config.yaml
num_hidden_layers: 14
vocab_size: 4064
norm: "layernorm"
rope_theta: 10000.0
init_std_o: 0.00745
lr_head: 0.0121
max_grad_norm: 1.0
decay_fraction: 0.901
batch_tokens: 16384
max_seq_len: 512
train_tokens: 127300000
Each number is 500 + 25 x the weight over the matrix's rms, rounded and kept within 0 to 999. Layers, rows and columns count from 0. Numbers have three digits each.

# up: layer 4 MLP up, 640x160, rms 0.119, rows 204-241, columns 80-159
# down: layer 4 MLP down (transposed), 640x160, rms 0.105, rows 204-241, columns 80-159
up204:522520502441481481493501531496481533535562429466455547588498492504508533467480485527500479541465539503499481486482485517467512499485515502450518494525529471544504508474468520502493526547509490508429502487463501519464492480511549500496506490
down204:481527451490471488527514527510516475427460548500475545532554487508486547512498526508513498538500493481479499511467479486492485473482485492511536477466481537478481500505527512512528521511466478515473500507502492517514519525518519510468485466
up205:523493508474522496498506488523489513505514483515506500484524487525488514482507515516497485460529514466474521485496509549470518522513512448488502496516478474499508499518466516486495496542510502516510493477508500498547504408523467528502511504
down205:488461493493477515490472501516523527494456513504526498512500492510534478501482492484489503526487472492524484531511490518523525509496480529506482506469542522497490513508502472504489498503459450531538533489485470554468528527461531509514499536
up206:473505499476461514518551478523483510499491489481516498490504512471485524518502503524477479497501488467459510517483522487481524496541526510494515501510517495531533495475518505517494485514517478528466495474487445550525483492502523521470480517
down206:511475531547479473545502485506485507515522476519492516435500441472525527508477498511472487538499474488488487495510509478475527480460506501467488477471492531502464486470508477499466512494522501475553465510506477561509500492491475487461501516
up207:483522452431498467546543494525498503487494538519527469487462521520476491473515516505493519511517522479496508474501458546505487522523519448562541523468485445485504513493529512489537530515479527462484505467474471491495500510487522545513533406
down207:514505459528464524528508513497509492504467496500518504512528477478495488498517493503575481495482486471478477506489489498518491525525484499462511528464481528492504488480507481520482495502537478498494475481501467366543493564473481483521519532
up208:489501484483496476504524532520509539480497527516513515519474513519469499524501479474495502531520499492489496481499486520512448543494479453476509485465456503508490533505495518504486512561480536516495463468477471527489530505495478508515488499
down208:495497526492510508520481479518465502546506441486505521434483503492563511483511506508485442502503472532481529499524508535519564454558484504504517525509532502488503493481521492477474505482525504490517500545517486450523506474485515494451496494
up209:500529476533441519488527523532512502556468481493554533502467529523522494497508517490494484458539482478498513520480468451502481510528511468527511521494451453493493480525505497504504506486508505500544468536500493543481460501503501566490539481
down209:472506525474503513540501534463467492488499482472483480491512507483478498530514455495507535500511548502501482550502530506493507501519490519448480526489515488493462467481502482465499529489476439478490507493552493524507538555530529486493484546
up210:473503501516457528539516503487532537541516495497473473525455474485468493487513447472503482525529457503407464501530506480492515515470498523507531506490511496496511509406510524476469514485521498548513493538470511523535560492502500469469522497
down210:512503498513541497478546497536548482535520482471519483490449488503463495486449497451513512495486508540538514478494529477549492525491471502506501516540466464475485487556494535499464493496453483520499496486504481530499501468505504486516542524
up211:484509525478509536485535522500517522472464452475463466509503509529505465489513490486475467546492491506471470507488496501487468483499553511549488498527537455499502489505467487478513485496484510502475462480488527513485523496527521465495497473
down211:458502469530535474501534538524477456485535486494518478527474453501492501482497486525485483487490478480511512505519498494520503516478511491496526516515498533513481494512502488492515494468495520502522503513521503513519473525510511500517510453
up212:455511493516534474542500457513488497482529557531474472497505501519441496515473541528509529472548508491502452528474462505467499498486465445471475504476493506481464523493467512482516491540467508463494501477508462517509499480508519485512528508
down212:495501490531465457486490512504484472485502505490517575455476497527458474507516499488481508495502477489519486466546537438533518500500470537501502521518544499542471500479486481505449526460515528526488505498479503501504510474452467483519500499
up213:491496517464473476558515529529515503509500563522514452537498502528515469526486466492484547482479519461478509498548482463528523531488469487497497524528542515494550530467505501521518518465467563500511533460456452527514522508508533528524493480
down213:433499508542501484541534482499487517513527504481476482518495454482484489438552498483420539527454496527520500521489492490514498503518558464514422536468481491510520525576485508502485488523484491502505506514467476528534485537474521532518529507
up214:468507483508502494503512495501516494480509502522493504498505501543485529479465496501449564547486529500476483526508524571467490493485501518501518480469472442487497512457498465476532552502489463475480489477465534514513519512492527500489493459
down214:483455530547497478458496530509493497497506486472495484470492510532531482500481489456514541496495476496546479458464531511506491521490493506497518490471493525515498499577543507526486523513543494525517526550495509480498536483536521546494504547
up215:482471514542494506506570546487508489481463495491471509515463502517470518466477503501474494495528513507488487475531503507483525514499498485519542501464506494479471504485506487517539529481513584495495486480472522509481481419470490516519526486
down215:522488480492529513515490500482504487492474486488552479490473530445512506540518496522479550526512528482518499507511516479494491522480509508494470484501567517492487518566494496495478506492505453499503502542491494524506532544528529513468538494
up216:528519520495514510533481552493478533546470499494490523505491535496478445497486480514488529499511519497466503503487479534519509485519529497533506523507510459521496513500539502481521487491500482475497505500456487500481494524498531466499514497
down216:476500505491532506483523519530508478490511475520496484472502482487492482517476497478490501501506519493524536470454525499467466488497507504507516511470480515487460497522537471518486491478496489504504504485523486526477493500517463519509499498
up217:477515492492527502512561506496500494523501495460496513551478481509466506445490501480513477506529530488480480480479487554474482537502483491513507515478514484511494495451494502504514530551499526475509519491407481519482505510446468546523482462
down217:504493485479471501503499498492495486498497514506493515469524514483515471511473474544530511523489528495464517524492511508492517483488524496506460478527504531522491507550485516513521487478526499528490534507524483436525484528507517479479453509
up218:515506505472515491528548474536518528491469550513502456504490490521510497456492489492490525491496484427488548456497519476490527529460501486537458533470558495515508523502521537503449534533506496482511516495480494537509523477467529512447471480
down218:529482512460531511549465482520519505513459480478551498465470488491534499478461488471482506529526476491518457501520475525514476518505525491486504489435504562479531504523526439445490521471525499461551460503478467539453511516484537536468509533
up219:470508447524521510544520484538524508457552540516524512503524465504491521462504529517494587494515511443483505520461498540503524497513495436504495483526475530462543489489455557475531535514525534485481520491541496517529498487520474489519453525
down219:473503521507535487509491496518488490509472498514506501503504453523493493488512497487448441502523488523448515492492481483469529520491499530526482505491510441485465511508505484496487487462514504507534471521518522518523491528467507480493498466
up220:464509473520448480526514529523580487493513511521527484564442504499507483515484483513485503478536478484479508493526489468478489505502469474499516530510489504499492529475515517506459455491479510521528500514480487526495526503534523495483525485
down220:477524502451477499538478549488518488527484506488513499502480467482483501537495469488464491482541538525518515501500484506544473524491472482513476463492503479494543563480502529500530538487499502515491460506540480516482513510495478526441510508
up221:482502497477464497497518487521529502450493510521510503499509496485484500478483500515500521477506502476516496489510493480502468540477523444523482514456519453515467492525528513505514567529472501453500433476503463537486541511474506531472483474
down221:523464510510508474544496515489456494520495518457483491460498483469520504536470466506547494494477504477476483545521522481494541492537491512521519529512478526490532521462543524531468486492505471463488515496521475454514492494513523473512533510
up222:504530486477514510507466504495486528500504495492476546492465489485488499519510497504503508517547501511494508486474520482478517465519464413471506487509511479524493490540454511469502474528497554502445520501520478514523487505505522491500498504
down222:506460502508517490496496472518529501510518476474511512508506527524475544504477515505475498510478486533513507489492485501498494517486539533529479495485507504494489466505517501496523505497501477505490481489497542498516491494495510508525538451
up223:498558492522527494520570462552528501479513483520507465480447524501486470467545519507488493478558502506493474480470489521474488501505486417492477503525477500521489488494457511493517440544505473506492491481485495507481505467518472536492530495
down223:496470457493529488512474472478494520519513452514503523466494452494524478516486525467489513512509461505483512480536514494554438493493473489498501523479542484492512457465499506499474544467514506503464532514482494439491510514501506483507465444
up224:454503523504473503495480515513520493479521501474493550500479487515487454517454517499476495497487498532458509492519496512460520499498507493518492489518492498491519496436471507498517463498526503478506509484473520510514490423508487502503510511
down224:502522495514522488467500461501516500527459523540520513517510504493555516509518492491494492498496526466515502470438513495523533452478540481528518523532502519478475455560531492488521498513536519513533507534524496489535483500462517504503513476
up225:519486466497516484523503526521462509486523515459518517523495486506486505508453503492500513509513503456482508482509465509538483536445492442482486506462464520479519545497476480482527502501493508496513461498450467526522520487490515547476530500
down225:531506540499518487481481499473491483545495487512496532482519478504521465488491505470439510513516543536486473506520504457505495482537457474474505488512511497506532495481466547534530524505487487543458452563462501525504523518477507503488468520
up226:469519498476501525568529529503481480522507482476523495523488514501483467507536483533507497470505461465452500511564492511494515507530477496513474516507533499525501492515512505484498524467524524540471488507456459508523489487492523491488528491
down226:506468486570466483466482487498509496497492513525524497502489484512527540503481498504460487506519529521490471516460503464519483477513511517469533520512504489511484462484539499507516479499495489486518507502514530502503500517503485485505478497
up227:453490487502503452506537464484511551504481504500524534488455523519512498490496497517485527464510522493481507494456490539470521536514527472532532515504461462526473536473475475500538452517509489501495524515526505518477524480508508531510497462
down227:485489516524478440511535493466528531511517528482449482504488476528492486530472535477482493485474519508499506497495468521487490517523511460506484477481481504523506530519484457513486517480492492502476512481512461504495506468509494543461485523
up228:518540507480485525504549507532556517514500487483533511502471547501467492482509484553502536528503552433479475514471514509530485534541515495537495487458482472492495474460460457507481558559455474472489490459479474488475497503491547476475488487
down228:469500485489490518506516511527519501510485528509510492514498511501493526495503472517571535506531505473494486527498484468514505525517484498490501501483500523480502489437486479502508512516470488470481507495518457376514509558524525503504505526
up229:448541463509505518522564483519469486474491487509472454472464506519479481504526503534466555496493489521485493483519444487532509542519517465545499488501535447470515511476481504466560537494556506514468500495460498521523513478468514501489517450
down229:520436481478553518473526482490508489503541493473516501493565468489460502521491505557496505518520489469472450494486544504566458543525460480490508508522467448538441453476512510519467497521470485502503516542503506515531509476461521445559522519
up230:469518503525480484489502503543530487514514508523462534528474526530508484512526521494497503516535535513500555527527489519501478548515463441538481483500494508471499513488457517511514494523554498503512519529501491521450477480519474542483509444
down230:458554516483534505523537426551508479492517526486465528489518468542511528476515563429476522567470506474481472516495494481481544467499525526526496482533506476498497460523501501522474477528524502496530531483478476507546492508483460485439528513
up231:510514461512534547511493518499497522501504565444481513494509547543463506518517501508476488509504550479417539517493469540521489540544519512531533472498456512448557481483462492518483497482485466501536451492500489504524484497533485509520488495
down231:512454503481467479482495511505512459434440471531503480475504502508503527468507449484537512472518477484550463502522487477503506464496501495524483524484529506527473556495507512465504496510532553535455527497477508429484527534529492471461511510
up232:488527529513473467523499534541472461505482507508479511569489542488530459521469496538476508455564518466507498527528489493493524520487436462516472513415502511521494525513531526506514523498503507491509521482481461508488481476470504557466513482
down232:537496527468514501490460419489488498512494489444491556494490512488444517511533491485509493507524497472511478503539492465498516488531532509520484476533477521515462457525476452500471529502510488495482514529458492527519442536500480535546505480
up233:473518529516488529510495520534457506541514504482501518506479494510478502486532495504461513505538508530501493515518529508480472508533482525494550509480532445484473480481525506403483488522550472536502463526508497520476499502496541510484502485
down233:479461495529511533511564521485526484476535492473510489472519549497502498482497532471510547535509479508532533532519444530513491510478511494496486523535471478539469531487460475515508460523496501468505513542430500476472475467505504465494488524
up234:472516494509512519487562525517542532505503477505485491514491469496521554476477490482457494464500504505500494501483543504484536529497496502532478488496534458496521519500514561477535522473505491458508525474479458516456488465502484536511511474
down234:520500458512501476511479481475505509486463502547517536496519507501497495514499510502488533506506497473509484472491465510533414488504560493516482460516532526469522502482492550519457512517507463454496487548535508490502489542564560452467526543
up235:499529476522466537498525481494505486450512489491470507460535520488475551508533449537490500489563557476469474520508464495493462507477495503490490475501476487492547502509485471475533537505482505492504459500511460497505553459531525462466465481
down235:499452510495485507484494467462509524548495489515496492491495525519530520492476518526521493496505503486534486492486469536489500496513506519500484487542528523503509463483532495493485526495511524489504508513497471372481509515520511489475459536
up236:487499510492513467479507528553480527451551490485504513548518518516519493485524519509458517460510539497518527572505514492460489502492479470536486456476457456506451457510488470490493483507559504481489520513498475511462469472479518512483519464
down236:508451561504461500555480493463497537486438482505482480514488501472491465475533467485520486511494468477514491510493490505504512483498477483477485499486499499511533506500474506511519494485536517472548533506514533514486505510489521488507467530
up237:495523468516489542493526458521495490534507484475465502487484475491539510469481491555444502503510501495466510536502469498536459478516558492528513516511498463508517493466496513510550552499523518493493515501497494513522510476508491473518482473
down237:540473534509488480509474475517480533491532457474508519502531488456488502500488459499520456520519501509511479472473542495507447485528485529476533495534460491476477539542451485522540462495498521531473514501492540533548462518488459502529428500
up238:473505516463524541489502507518529520435535485483505539499527520553498470422531475495487525474509522477488489505484502480506556528476513486537519506460478510503490483514509469473482525487511513516503464478509512544498478499482503512530458458
down238:475527504478520456461482507530504492532491476507493540498506487457494474482518487474553500466517486479512529486516541476508480516503494471497491507495451450476487467514436517513506479467519546515497483472516497549499529563494533524486490516
up239:476555479464497478477530466548486551473540481520524504534469528500452441465501520533493538474486474497488499503478494523444541531488513480507489498515503501470490523492491512458470477544516453510495502505494509531476512468507520500476494501
down239:477485468509538544480527493446504476529495475524487503517490497468534535521516479504485521500503474485492458512523494494522507484473469488469452504530526489491524507505527488502492542499429544498488500509495474495500507472517496496502504491
up240:496505525487526515536494487506548485516527506525486487487457481514466481537521494513527522498507484476457494480487478527521475519474499496502503497503489519465489483428500498511507493541492524519487508484466510530535520513536512492532465491
down240:495507484513526490483505508498494513504504495516485479497502503507500483487498487496548503497485480501486472492487500494511492489505508515476502501513490480514476514513495478511478499476486506497527523476499498529516517585507490500482492528
up241:483511482505439507549541521553556489536492558503534474542488502490503539495482490479493467517486475485506498514506521473496474481483509485580478515532511500530493529491505531455478534502484486490495455520518513510555478496478478563474522490
down241:530478499493502511574512517477439473474483542553506471486524472519494482494512472468444541450532493451497496495515505535484508486532517498525508503477506496473464545481521533469534541508456465511535566512505490449477501519534522519531457501